Each number is 128 + 32 x the weight over the matrix's rms, rounded and kept within 0 to 255. Layers, rows and columns count from 0.

# layer 6 MLP up, 576x192, rms 0.24, rows 317-334, columns 0-191
[[ 89 114 179  92 105  97 118 122 133 139 114 137  81 124 169  89 160 163 144  80 138 132 148 123 138  96 191 111 119 103 114 147 145 106 122 176 159 155  60 179  60 127 112  91 105 140 168 127 101 141 100 113 143  79 148 118 127 103 140 134 161 176 142 219 170 108 146 106 104 112 160  97 135 126 148 125 166 103 146 172 119  84 108 104  96 125 175  56 113 144 111 117 136 125 125 142  92 176 119 137 107 127 205 139  56 182  75 177 119 161 153 117 143 116 197 133 120 118 105 107 139 125 124 117  95  89  68 114 134 138 158 113 133 125 163 120  82 112 107 148 152 133 150 119 173 120 114  66 149 124 127 178 102 192  87 152  97  55 164 105 119 128  78 105 109 135 119 134 174 171 137  55  88 120  96  99  81 112 158 197 126 140 102 111 141 159 192 145 108 158 139 173]
 [173 172 137  43 124 121 144 114  70 164 141 129 178 124 121 114 146 206 131 119 138 119 112 133 147 112 132 114 103 103  88 154 137 161 129 135 142  99 154 123 125 166 156 194 132 136 136 164 151 205  82 153 112 120  96 166 147 117 124  75  77 129  87 150 147  98 207 124 129 167 136 149 186 168 195 140 158 121 115 166  98 124 140 154 119 140 161 123  90 163 152 115 134 190 152 146 160 159  99 126  59 141 144 111 135 111 126 102 131 152  89 154 130 206 107  79 128 185 140 136 148 125 157 145 137 137 121 108 122 133  74 131 102 129  90 145 147  72  82  73 117 109 102 141 134 127 137  97 100 161  86  53 113 140 133 113  54 109 125 133 157 115 111 103 102 127 164 118 141 166 130 160  94 128 127 111 106 119 122  97 132 131 111  76 138 118 125 175 119 109 133 155]
 [100 155 208 129 140 141  84  97 128 114 133 162 196 193 106 176 152  91  87 100 186 107 119 121 156 115  84 146 153  89 119 125 139 110 175 123 145  91 152 141 114 109 145 158 100 135  85  47 113 128 160  63 102  95 155 207  94 133 145 112 130 146  55 116 146 111 142 214 182 100 120 155 151 148 109 108 131 175 142 144 176 148  40 111 107 119 129 204 120 143  64 128 157 153 141  70 165 140 130 148 123  54 184 121 110 103 125 145 157 117 138 146 144 144  86 123 144 135 152 211 108 141  97 105 120  85 172 112  65  77 134 183 154 149  85 161 120 118 102 159  98 135 129  97 149 176 122  86 125 153 158 235 111  73  74 121 137 103 118  93 107  97  80 106 136 200 186 111 105 150 108 134 173 155 184 170 141 134 110 173 143 118 133 161 105 118 110  81 133 144 165 109]
 [120 111 120  82 121 144 135  98 129 102 124 162 197 225 185 120 145 155 163 160 135 155 146  84  96 145 166 160  76  87 113 133 136  78 108 142  78 148 150 148  69 130  94 146 142 125  86 125 167 122 162 123 152 120 133 101 109 152 139 125 144 132 194 138 186 139 125 106 148 118 107  99 154 109 139 188 170 139 119 117 133 102 125  98 113 113 189 187 120 120 139 111  85 144 174 158 123 138  85 145 133 131 115 121 110 160 174  66  87 154 105 148 109 143 150 119 149 101  56 123 106 165 130 134 126 155 111 133 100  70 144  89 192 135 184 144 165 116 177  99 107  74  84 142 157 106 167  52 165  49  96 176 140 175 142 121 134 115 146 105 163  72 157 101 142 137 201 173 143 142 152 150 108  93 145 136 110 142 113  64 118 150 201 139 150 159 159  88 154 134  81 199]
 [122 144 156 123 110 128 105 107 134 116 110 162 176 159 109 147 140 200 116 137 217  77  89 148 131 149 115  85  78 166  99 163 144 112 143 145 148 186 121 167 117 118 146 123  84  90 130  72 192 125 168 123 119 110 113 124  52 119 143 108 188  96 103 189  58 137 141 221 131  89 105 130 107 153 127  74 151 179  75 184 138 156 168 135 100 126 143 169 116  88  98 116 205 205 120 136 114 108 104 114 127 195 188 133  65 133 141  65 152 123  51  78 115 133 121  52 142  62 150  97 150 137 118 158 120 146 137 171 165 109 126 159 122 148  80 132 120 159 136 121 121 131 104 131 140 171 128 147 115  87 128 146 101 190  89 163 129 145 140 121  93 177 163 155 138 136 135 143 132 107 103 118 158 115 119 139 103 128 129 132  86  62 133 121 143 205 165 155 165 167 107 176]
 [202 136  96 178  98 123 117 110 201 189 138 183 137 129 141 176 108 227 152 137 164 136  77 116  96 161  70 140 128 117 170 131 122  99 129  70 125 155 117 148 150  69 156 131 100  68 116 113 181 108 123 146 174 154 101 200  89 123 130 108 113  87 144 183  67 100 135  93  96 157 155 128 200 161 154 125 106 128 106 143 165 145 163 131 146 135 117 157 160 152 121 155 122 105 128 165 165 114 125 114 123  91  93 119 122 104 173 116 177 123 119 136 113 139  81  73 118 145 151 148  79 148 112 116  58 129 102 119  97 139 171 134 174 109 101 104 135  83 127  88 196  61 186 133 160 142  75  87 112 118  75 184 218  88 128 103 155 160 102  56 143 105 133  68 124 135  63 137 136 147 151 125 177 131 123 164 136 109 127  95 176 100 207 146 103  71  83 169 135 100 152 149]
 [144 136 133  94 155 103 149 108 102 144 128 111  83 170 123 164 105 103 137  89 163 129 157  98 106 116 109 128 122 143 130 101 129 173 118  85 151 102 129 136 136 124 125  98 139 134 139 117  85 100  95 150 158 110 119 149 161  99 144 126 133 105  90 139 126 168 120 147 169  88 142 125 160 122 152 185 154 121 111 175  94 155 163 139 115 144 116 114  96 125 127 101 118 121  89 113 140 135 151 104 139 112 133 172 175 129 112 179 167 122 125 148 147 137 133 103 131 135 161 177 158 121 139 147 187 156  84 157 153 164 106 150 160 107 103 148 118 135 201  78  74 125 118  79  92 150 157 123 114 134 144 161 160 148 133 168 117 134 137 132 132 133 152 103  79 152  63 105 123 174  90  93 133 157 107 112 127 143 110 127 125 117 141 127  69  84 117 135 104 144 100 148]
 [170  90  89 185 131 160 143  95 115 149 150 130  78  80  70  82 142 152 186 112  84  91 144 174 211 156  71  96 190 162 179  57 139 123  85 119 180 121 145 165 115 135 133  87 156 149  96 120 141  98 118  92 121 110  55 167  86  89 128  92  89  94 140 114 130 134  55 117 130 138 164 171 106  93 138 152 136 145 153 152 101 245 125 188 113 149 122 154 166 110 143 136  65 129  46 102  53 135 200 107  84 110 179  75 107 149 189 115  76 165 149 158 186  72 182 106 152  98 151 106  96 136 102 112  76 147  85 154 158  53  95 124 111  98 157 120 124 100  69 159 123  91 131 155 121 120 129  90 162  92  86 172 112 123 149  65 111 141 174 155 159 155 104 158 137 103 140  89  98 142 110 100 129 112 157 156 158  97 173 130 153  55  50 120 168 100  91  91 133  73 135 102]
 [122 165 124 145  79 137 146  80 123 111 156 163 132 181 117 135 110 152 154  99 139  64 122 112 141 120 137 172  94 121 133  92 101 143 127  64 134 109 139 164 148 112 162  58 152  97 140 106 152 134  80 108 125 148  68 128 124 181 139 170 145 145 141 123 139 104 111 152 144  93  75 104 146 144 121 157 110 130  72  95 152 174 194 105 115 139 146 157 133 106 135 122  66 144  90 120 132 140 151 160 156  94 108 154 148 131 127 146 144 113 190 183 115 178  90 128 157 147 124 131 118 142  94 167 161 104 128  77 143 171 126 154 131 169 128 141 147  99 125 136 163 128 139 153 165 151 161 171 127 102  59 101 136 169 136 121 173 105 139 105 111  99 108 159 132 181 109 151 151 170 129 151 133 154 117 127 125 173 137 125 181 104 157 137 155 126 155  88 139 129  71 100]
 [ 77 171 134  77 124 119 158 102 160 184 100  89 119  96 153 142 176 117 139 136 120 105  75 138 211 170 119 157 124  86 112  81  63 118 110 121 109 148  81 131 185  86 116 101 133 127 119 101 170 137 111 103 133 137 172 113  83  88 132  78  50 182  93 176 150 144  85 140 101 147 167 151 148 124 109 157  68 142  63 143 152 113 172 107 143 144  77 126 177  71 178 173 120 112 145 133 141 147 181  95 148 163 165 110 108  86 145  96 102 136  68 158 158  88  93  84  61 172 107  92 125 145 110 126 168 112 121 120 174 118 110 125 141 110 187 122 169 160 120  76 126 134 132 105 146 142 194 158 102 108 114 125 149 132 127 105 177 142 146 146 183 110 117 115 105 172 142 127 105 183 172 101 149 133  93 132 142  64 169 158 169 170  75 193 147  94 123 120 151 118 111 133]
 [ 96 100  96 166 130 120 162 161 132 151 155 134 114 107  76 119 110 133 109  93 105 115 102  84 165 147 134 130 142 105 113 117 215  91  86 114  75  85 155 162 139 101 148 159 155 126 138 114 102 142 119 149 138 154 167 132 122 143 159  94 154 155  93 107 149 131 163 140 115 160 100 124 101 130  88 139  82  90 125 104 132 131 146 128 139 158 112 105 172 130 121 163  86 135 158 166 116 133 155  82 145  86  74 127 107  79 161 103 102 145  90 155 153 135 104 147  99 159  86  80 113 141 106 117 113 116 174 103 122 159 154 130 156 175 123 121 104 113 121 150 103 215 211 108 100  93 112 153  75 171 133  82 122 145  84  83 163  86 118 120 145  71 114 126 137 156  97 156 189 141 108 123 114 124 200  84 136 138 157 111 187 122 145 102 127 191 144 148 155 114  97 113]
 [148 133 122 152 128 149 146 133 112 100 122 197 153 141 173 142 137 142  94  89 122  97 164 105 141 129  81  97 118 136 132 134  96 113 151  54 101 160 115 108 207 116 111 126 110 111 135 110 142 135 176 109 114 190 123 106 188 139 149 136 106 171 146 147 101  98 164  86 190 131 114 113 138 163 123 119  95 196 161 106 164 130 132 134 133  89 127 145  98 103  91 173 143 187  83 147 139 212  87 100  78 131 147 116  63 122 128 101 125 168 114  87  64 122 101  86 158  75 123 148  74 110 118 112 130 124 138 162 127 169 119 157 171  89 179 194 123 103 115 114 133 144 146 149 147 153 141 159 111 115 152 113  92 139 132 145 182 154 128  73  65 120 147 161  89 122 140 119 119 144 114 136 141 187 165 122 130 117 120 113 107  76 120 147 123 120 174  88 162 126 184  69]
 [173  60  81 135 132 108  96 127  60 181  87 152 120 103 135  94 130 156 125 168 180 128  91 137  86 106 149 106 123  76 128 117 145 130 125 196 156 152 129 185 128 103 117 143 140 150 153 109 124  95 169 182 168  79 138 123 107 170 113 148 146 108 116 100 142 153  95 123 114 100 161 164 142 126 118 144 109 134 105 117 110 156  89  96 106 175 120 160 188 138  53 149 162 169 194  87 149 170 145 121  92 112 120 131 138 156 164 191  41  95 161 161 128 136 152 126 139 119 164 117  85 113 121 143 143 111  72 123 138 151 128 132 174 152 148 141 163 114 118 168 180 143 131 169 121 165 104 161 191 141 162  53 116 101 103 132  79 146  17 149  98 102 109 148  98 158 127 194  71 108 165  95  89 178 168 174 161  96 194  46 149 157 147 191 124 132 137 144 118  93 175  51]
 [102  92 156 144 126 131  88  94 100  72 157 134 130 101 153 146 130 128 107 157 134 149 118 137 146 115 133  91 112 107 133 132 125 115  99  97 133  95  32 106 114 149  86 151 108 142  73 108 126 197  44 174 151  79 200 119 128 142 121 128 105 169 168 193  91 137 131 124 125 117 104 129 139  97 115 161 173 109  88 111 131 139 155 113  70 125 124 107 141  93 135  98 148  93 151 115 116 165  49 129 114 156 131 136  35 121 103 128  68  87 105  79 185 115 119 120 155 129 150  75 133 130 156 137 124  54 110 131 165 111 164 138 144 138 107 151  76 131 123 217 160  70 118 170 117 208 105 116  80 147 156 164 159 128  81  23 196 149 139  69  93 177 102 168 122 156 142 117 180 142 175 112 156  89 124  72 160 126 132 182 111  90 193 148 143  94  93 154 115 116 134  91]
 [ 71 183 109 168 131 205 153 149  64  95 104 181 105 135 106  89 120 124 149 142  97 159  73 104 100 123  59 121 141 132 106 158 147 124 126 167 142 116  99 126 116 156 117 135 137 128 137 144 112 164  98 171 159 111 124  93  84  97 125  95 110 136 110 105 128 145  81 113 188 174  96 137 137  83 143 156 133 142 150  92 116 127  82 122 151 142 108 120  63 167 142  81  97 127 150 115 125 135 128  83 134 178 153 126 164 174 129  96 160 133 100 135 110 110 147 169 145 113 105 129 137 149 125 165 104  94 121 144  92 138 158 114  61 142 144 184 161 143 148 113  96 127 152 139 140 146  93 144 115 126 134 113 139 127 107 158 180  83 181 171 149  51 109  85 125 188 113 159 145 183 168 119 112 122  76  52 153 116 156  98 229  91 126 137 159 148  82 171 152 167 116 182]
 [141 149  69  97  91  79 153  94 120 153 112 131 140 136 136  55 103 141  86 157 102 103 151 124 142 115  91 154  91 106 117 116 104 163 135 105  63 147 109 150 102 140 151 109  51 134 113 131 137 158 140 190 127  84 145 181 142 145 144 149 137 144  87 148  69 186 102 115  97 150 116 146  97 144 131 136 103  97 130 118 151 132 109 117 164 117  92  95 115 140  80 136 154 134 104 106 130 127 140  75 150 103  74 149  94 100 101  95 117 109 158 122 112  81 145 180 140 126 111  81 136 190 141 129 138  90 123 136 130  98 169  89 100 116 109 158 104 115 153 132 117 127 122 194 139 146 173 187 125 129 102 127 175 160 123  46 116 170 151 146  88 117 115 153 166 100 106 102 170 119  97 131 143 151 105  86 150 198  80 115  96 106 163 122 132 125 128 116 107 133 131  91]
 [101 171 119  97 123 154 131 128 121 131 147  90  95 146 146 100  88 128 110 109 160  84 125 145 157 137 152 127  76 154  96 102 162 122 112 132 122 115  98 120 152 128 131  97 151 105 149 142 131  99 102 137 130 132 162 171 161 146 133  98 198  90 104 127 138 135 109 173  90 173 167 144  90 143 140 142 113  92 102  81 161 126 101 112 136 120  84 128 122 127 116 141 123 113 161 138 107 145 127 170 175  69 188 146 141  64 126 154  95 168   4 158 139  96 127 178  80  89 125 129 139 128 127 101  59 151 147 141 152 132 164 123 148  88 139  57 159 139 132 111 125 108  94 136  94 111 113 106  88 157 158  91 138  88 157 108  69 152 135  76 129  85 128 101 102 128 119 203 106  95 188 111 174 129 154 144 128 129 111 119 125 125  81 133 144 148 136 156  79  68 154 110]
 [133 113 121 118 149  76 123  98 166  93 110 146 171 118 142 105 174 147 169 125 101  85 135 118 142 134 120 120 129 103 132 138 148 158 152 134 132 117 110 136 115 148  97 176 121 135 156 162 162 166 124 145 129 142 162 132 153  82 127 131 109 108  83  85 139 154 136 160 148  88  87 177 120 168 103 115 196 107 156 176 115 131 147 122 155 132 186 148  98 115 185 145 193 121 106 122 123 128  93 117  75 153 127 148 139  89 132 164 133 168 139  97 136  90 158 135 138 118 149 126  89  98  92 146 190 160 212 155  89  89 144 131  98 165 130 173 208 180 104 110 105 186 148 129 142  44 101 184 166  96 161 135  83  91 168 117 118 183 113 203  90 132 158 159 107 151 124 150 110 133 108  97 189 114 161 179 144 156  98 115  99  81 135 139 158 116 114 147 121 128 154 162]]
# layer 6 MLP down (transposed), 576x192, rms 0.249, rows 317-334, columns 0-191
[[142 110  95  93 133  98 162 138 217 119 127 173 143 183  63 107 157 130 177 165 167 107 175 165 159 121 170 111 112 124 134 149 107 152 172 130 146 120 137  97  94  86 128 206 125 145 144 152 119 117  95 129 178 120 129  99 171 127 184 147 140 180 110 180 160 140 164 113 127  90 135 121 136  96 139 163  99 129 129 129 176  78  58  91 167 115 117 122 105  69 106 126 147 121 175 104 118  73  93 133 106 152 139 113 120 144 135 141 159 178 145 147 202 118 113 111 158 114 103 166 128 134 203 170 114 121 106 134  95 117 156 104 113 107 168 102 156 122 143 107  50  81 100 131 130 109  69 144 137 121  57 128 109 146 167 145 104 107 103  98 140 120 124  94  97 131 152 165 120 140 164 178 108  75 133  83  88 146  84 114 108 115 124 163  81 127 117 128 120  96 135 144]
 [129 134 165 112  92 115 135 131 137  99 127 103  87  91 147  95  95 140 148 141 116 182 129 131 138  90 132 118  78 156 143 184 109  91 138 125 156 109 155 118  90  80 141 142 125 171 159 110 183 153 163 106 129 155 120  69 186 101 107 128 130 139 149 127 134 150 114 132 120 136 118 122  98 121 113 114 147  92 106  98 114 164 151 135 135 112 123  83  97 138 133 109 137 144 132 108 123 113 121 176  79 121 136  76 103 153 159 168 177 123  78 117 107  67 124 104  96  86 106 140 122 161 128 136 162 113  80 120 115 177  85 139  97 102 137 140 154 126 130 141 106 122 119 172  93 147 104 115 103 164 118 152 110 121 130  96 100 151 160 124 102 112  95 103  99 101 149 145 166  73 119 162 178 115 151  96 147 105 123 128  89 125 134 118 130 155 161 105 120 133 124 166]
 [ 51 145 151 167  53 172 137 202 145 136 104 129  83 125 166 100  82 150  92  84 143 186 100 101 105 150 119 150 147 140 129 137 112 161 130 156 116 136 152 172 124 168 148 131 142 145 134 154 164 115 138 180 174 131 116 147 162 103 206 123 161  93 109 128 174 134 151 133 117  94 118  65 165   6 127 180 148 133 101  95 144  95 136 131 132 150 141 113  59 112 109 107 131  96  79 107  54 136 175 102 148  80 159  77 158  89  78 131 135 197 171  89 160 103 134  79 143 182 108 175 114 133 151 133 136 121 107  91  82 129 103  45 182 185 106 128 127 131 143 134  78  70 104  74 174 104 122 123 157 155 104 126 168 185 138 141 163 108  98 157  95 162 175 129 134 102 135 107 192 168 148 122 142 125 142 179 143 172 177 115 103 138 161 118 130  49  38  86  72 255  63 118]
 [ 89 102 167 104  99 128 122 142 143 124 147 129  40 167 143 132 137 148  98 160 130 141 102 101 144 134 114 185 105 148  90 186 101 114  64 127 125 139 206 119 150 146 113 147 105 179 113 105  79 143 141 100  88 147 101 151 138  59  79 103 165  95  78 162 100 125  83 127 165 129 200 137 147 124 160 141 163 157 133 116 108 134 156 150  84 144  97 119 119 191 129  91 141 143 163 107 112 139  88 143 119  85 150 135 122 137 133 111 139 160 113 137 150 125 113 150 102 151 115 126 147 147 118 191 171 164  47 102 100 144 162 114 211  69 169 134 115 173 132 114  61  95 168 160 104 128 177  86 171 136  60 139 144 134 167 102 145 152 136 111 143 149 202  96 192 169 209 170 109  63 105  99  85  91 103 109 161 103 168 108 141 120 152  82 106 144 138 162 127 171  58 164]
 [162 126 114 107 143 130  87 181 124 168 130 113 178 140 108  58 124 105 159  95 151 179 140 127 105 154 128 128  82 116 111 145  98 104 161 114  96 158  86  69 225 157  77  81 167 122 196  81 113 112 164 118  74 143  99 143 143 189 144  72 124 116 110 107  63 111  91 143 131 204 139 117  73 175 137 127 189 153 132  90 130  91 152  99  79 135 113  68 129 111 133 123 135 151 125 189 110 120 139  76 147 102 136 123 112 135  56  36 120  77 143 110 138 120 196 126  74 117 144 119 126 108 167 179  71  97 134 160 172 177 174 105 113 130 116 118 122 101 125 136 137 152 100 155 158 134 141  83 117 121 114 217 138  78 175 112 157 112 168 106  78 183 145 147  92 160 182  90 103 166  74 132  99 160 167 174 117  98 114 101 168 142 100 100 124 174 115 108 128 114 152  62]
 [ 97 127 129 153  45 127  98  72 126 123 156  99 139 105  96 142 105 170 222 157 133 105 121 132 142 128 118  78 127  94 156 150 105 158 123 115 134 115 100 110 168 169 184 146 120 157  92  91 114 130 100 133 156  93 116 137 129 101 115 127 180 126  93 143 151  82 205 119 116 204 112 141 109 163 167 132  91 147  72 158 103 159 165  58 159 121  89 192 142 173 132 131 156 135 140 121  82 148 221 147 115 147 144 116 172 117 124  98 190 148 154  68 142 136 119 140  62 116 120 140  90  33  61  93 170 116 171  66 121 119  86 121 144 112  71 133 126 189 141 183 162  83 126 219 105 155 109 138 136 178 110 128 216  89  93 110 175 106 157 141 123 178 114 135  86 114 145 114 140 131 114 114  71 107 121 133  67 194 124 128 154  75 114 113 163 163 127 171 155  76 130 102]
 [105 116 113 139 113 120 120 120 111 112 123  91 156  70 115 111 136 122 128 109  93 127 164 151 125 140 152 143 131 104 151  56 117 148 165 106 136  90  91 127 128  94 126 142 143 148 155 142 138 102 132 126 145 130 135  95 131 137 144 151 160 109  81 152  81 101 143  91 172  81 193 133 144  87  99 108  93  94 138 113 120 117 141 124  87 120 129  93 153 126 144 203 118  70 102  71 158  93 136 139  77 184 119  54 181 131 140 136 123 101 105 150 131 115 119  99 110 132  98 139 143 120 136 102  62 134  92 117 104 163 169 141 191 114 109 127  62 149 192  98 133 174 203 106 136 141 135 109 163 165 142 107 119 137 159 154 170 142 152 100  81 120 149 133 175 116 131 158 150 134 152 142  84 130 114 150 158 183 137 142  94 141 113 133 120  99 147 123 100  98 136 151]
 [117 123 121  97  83 133  87 181 146 118 145  86 143  87 164 143 161 152 195 150 131  54 120 177 171 165 111  88 102  99  81 158 103 114 134 111  99 130  73 110  94 149 132 140  65 102  52 130 121 145 106 173  57 130 141 130 158 122 135 146 172 147 118 128 112 127 175 130 111 115  93  68 181 122 119 168 141  99  98 161  89  92 162  94 132 187 197 109 130 135 186 116  90 118 176 126  31 148 213  94  93 129 160 115 109  99 119 134 105 175  95 134 109 164 129 151  26 137 145 120 139  99 161 141 101 109 118 196 130 135 109 149 189 157 108 166  81 161 162 112 129 195 106 152 133  61 102 203 147  90  98 164 149 108 125 104 109 112  99  85 180 147 101  92 111 120 108  79  85 118  71 138 143  95 147 132 127  81 101 196 109  94  64  97  94 161 121 144 211  91 131 118]
 [130 141 119 119 135 137  90 110  98 141 151 107 128 135  80 156 143 112 100 161  93 101 135 138 109 178 100 145 125 105 152 115 141 120 115 147 171  89  94 109 205 109 132  94 153  53 149 116 161  79 142 143 115  88 118  74  98  81 106 117 147 171  84 161 111 143 151 127 125 143 130 173 142 113  88 148 175 105  45 136 105 139 141 160 183 158 147 103 190 152  96 125 117 160 117  75  94 166 174 107  66  71 170 106 111 167 126 148 138 159  68 127  90 137 119  92 111 197 106 142 110 152 134 123 125 158 163 160 150  98 129 142 149  96 151 106 162  84 102 179 109 141  95 130 103  94 124 139 141  80 136 162 171  89  95 122 148 179 159  88 153 105 163 110  65 130 112 164 105 111 129 145 114 138 155  73 112 195  83 148 146 165 149 141 122  77 162 157 156 137 115 145]
 [142 113 152 133 132 132 115 104 166 114  71 109 155 125 180 150 163 112 172 121 152 146  75 103 141 143 167 130  91 118 131 136 168  97 134 181 162 121 101 160 156  93 123 107 142 159 138  76 155 166  92 123 107 120 113  84 152  95 121 106 121 144 142 178 127  84  99 158 152 186 122  82 151 134  91  78 107 202 132 116 162 176 168  63 121 113 121 127 143  75 100 120 119  77 168  93 112  94 172 135 135 128 123 133 188 107 131 129  81 143 111 135 145 153 154 115  89  48  96 170 110 170 154  69 117 154 111 127 105 152  50 120 120 122 114 187 115 116 153 142 121  67 131  89 151 134 150 125 150 119  93 150 180 146 119 129 180  68  80 117 119 119 135 117  76 130 196 122  86 172 136  90 126 122  96 137 182 154 126 143 110 193  91 134 142 177 183 156 118 129 147  87]
 [124 105 102 157 143 130 160 177  96 150  99 124 144  77 115 136  75 168  88 178  89  77 144 186 101 113 108  60 160 108 137  93 111 129 175 136 136 146 110  81 120 156  21 109  93 213 152 119  80 191 192 181  81 134  72 132 186 100 129 142  73 145 158 126 124 189 175 111  83 140 136 125 154 185 170 101 135 105 146 141 130 102 195 128  63 173 115 107 109 161 160 149 126 149 110 131  93 119 140 119 145 123 155 163 121 177 122 156 149  97  82 135 128 123 164 131 162 148 198 145 113 101 136 151 127 176  94 160  70 126 120 159 156 101 108 169 132 121  88 104 164  85  82 173  94 143 139 131 153 139 130 115 148 102 122 147 161 130 124 111 107 101 123 142 117  78 138 133  56 191 145  91  99 144 153 116 154 169 134  84 120 108 101 167 137 134 114 139 118 119 138 125]
 [ 90 202 126 172  88 176 123  92 126 129  66 157 101 109 113 158 108 124  84 127  82 126 132 141 109 132 153 113 127 151 159 118 121 169 192 116 206 163 191 179 137 120 144  79 191  38  69 149 106 123 156 140  97 126 150 166 113 159 117 101 151 153  92 160 126 128 121 151 122 149 147 133 135 129 109 140 116 150 157  98 148 119 130 121 160 164 196  96 118 106 114 108  89 104 168  87 111 146 153 123 159 164 178  96 128  99  69 146 153 110 122 151 116 107 118 178 109 104 138  86 124 132 117 104  84 121 139 151 165 151  69 109 138 151 147  57 141  72 138 135  67 125 121  95  88 151 128 106 134 101 120 122 141 139  88 132  76 125  86 121 146 133 138 142 130 190 157 113 107 128 184  96  49 117  80 130 169 107 150 108 128 137 129 104  51 165 106 170  94 116 136 125]
 [112 150 123 134 101 130 193 159 150 128 139 128 136 184 199 106 111 130 152 130 167 136 126 163  89 156 126  79 120 177 155 142 155 149  59 110 195 169  97 108 122 111 115 126 178 154 128 155 108  66 123 115 188 166 109 112 142 153 176 120  83 127 180 125 134 132 106  92 101  85 143  95 142 118 112 166 153 126 127 179 121 157  99 126 152 119  96 111 183 172 105 128 185  93 142 138 142 145 189 147 157 122  93 136 124 119 125 165  83 129 158 165 126 178 156 169 103 110 108 114 148 142 139 166 174 133 135 205 133 139  66  93  75 152 124 135  94  94 134 141 155  98  99 188 214 118  23 114 104 166 148 107 149 144  60 106 142 173  89 139  94 147 114  76 111 109 139 180 201 154 139 121 195 115 130  81 196  72 118 142 154 151 140 154 164  72 132  76 125 211 197 115]
 [160 130  70 132 124 137 142  76  82 164 188  97 121 117 153 163  93 108  67  22 140 120 169 151 121 122 151 159 130 100 140 118 165 160 143 117 164 128 183  92 129 132 156 175 111  79 172 147  84 103 116 118  79 161 100 133 104  88 142 138 149 103 106 135 190 170 153 168 129 109 120  98 143 134 124 106 136 147 148 157 114  95  75 174 177  93 159 171  68  83  88 142 138  88 109 150 142 125 154 122 120 130 176 128 145 156 108  96 129  53  67 110 124  81 113 138 114  62  77 145  99 204  73 150 108 181  86 169 147 150 146 185 123 138  86 112 157 120 133 113  84 138 101 125  60 118  86 137 116 161 157 112 115 101 157 113  73  95 199 176 147  73 151 110 201  84 109  80  77  48 121 157 114 147 142 115  92 103 111  55  98  87  94 122  72 197 128 121 110 159 134 160]
 [116 172  98 118 151 159 178 140 201 125 122 174 102 113  84  74 141 114 112 170 125  51 163  78 167 168 184 129 141  97 125 145 134 165 142 201 134 156 146 117 113 117 129 114 111 168 131 173 140 105 159 149 160  79 115  90 126 152  98  55 129 160 166 120 103 109 161 196  83 162 118 158 141 160 161 154 118 135  75 170  97 122 136 184 135 161 132 129 126 146 102 179 145  86 135 105  84 124 113 134 138 109 118 132 118  77 124 133  84  81 122 122 145 176  71 154 182 151 153 185 150 146 153 101 138 168 151 162 114 136 127 116 140 127 137 122 117  73  79 152 129 126 128 123  77 119 145 134 141 108 137  70  65  67  98 184 176 183  62  69 150  50 106  87 132 115  82 120 165 125 127 121 157  84  72 151 123 127 151 162  92  99 149 192 175 135  95 152 121 133 103 153]
 [140 110 112 144  83 104 132 112 114 141 134 125 125 134 132 140 170  91  74 135 113 165 123 116 113 168 143 116  91 136 128 155 130  83 135 144  95 140 140 106 162 153 125 172 162 183 163 109 124 100 140 109 156 125 131  99 132  92  98 145 122 144 174  84  85  93 141  90  84 103 146 146 167 134 133 108 147  65 141 147 114 139 151 167 146 120 117 136 131  53 104  88 104 132 126 112 119 103 155 138 106 109 189 106 177 170 115 134 148 130 143 109  83 122 153 106  98 139  58 138 125 125 113 133 103 155 139 125 116 123 132 150 105 115 131 144 155 143  94  86 123 133 167  67 153 154  89 147 121 211 149 152 107  99 116 100 148 134 175 142 104 115 144 164 139 130 153 154 110 123 100  83 111  89 153 149 135  91 159 138 103  74 109 130 138 168 116 127 117 152  85 113]
 [ 90  93 152 128 113 205 150  91 174  88 122 143 168 166 160 122 103 153 136 117 121 130 176 192 167 126 132 148 134 140 145 116 152  87  98 121 174  85  93 123  99 161  63 159 118 135 161 111 172  88 151 151 139 130 132 103 146 182 147 114 136 125 145 132 155 158 147 121 125 133  74 116 161 108 163 158  59  85 186 107 155 127 183  95 130  73 140 127 129  95 154 172  51 120  86 115  95 136 192 143 126 127 155  99 114 112 169 144 106 115 114 171  92 171 143 122  75 132  98 156  96  91 132 100 167 124 157  76  88 148 124 115 144 123 139  92 132 103 112  87 154 128 159  55 178 143 117 141 197 172 173  95 165 176 152 151 120 116  86 168 162  99 125 150 140 117  80 118 166 153 149 160 174  96 178  77  80 166 101 166 139 115  78 151  88 188  83 150 148 126  37 163]
 [107 108 163 103 123 153  82 132 158 146 140  45 126 131 218 137 151 126 115 124 121  99 125 141 113 206 127 136 119 130  90 172 172 118 105 163 169 124 150 143 125 113 129 128 165 144 171 126 171 148  83 168 115 152  82 114 188 145 163  83 152 115 157 131 127 130 105 167  55 167  97 161 117  78 131 103 124 112  46 149 137 181 159 104  75 140 186  44  83 114  92  89  72 114 119 129 137  85 149 166  85  59 123  88 148 137  49 152 117  87 103 109 104  69 146 129 124 124 134  78 140 117 110 162 140  99 115  94  78  98 115  82 127 159 121 144 128 103 187 173 159 119 101 158 100 105 110 136 134 117 130 151 145 112 167 131 163 130 150 140 165 169 165 138 141 103  82 140 141 168 108  92 183 101 168 169 116 162 109 109 158 154 138 142  87 138 115 125 124 119  76  86]]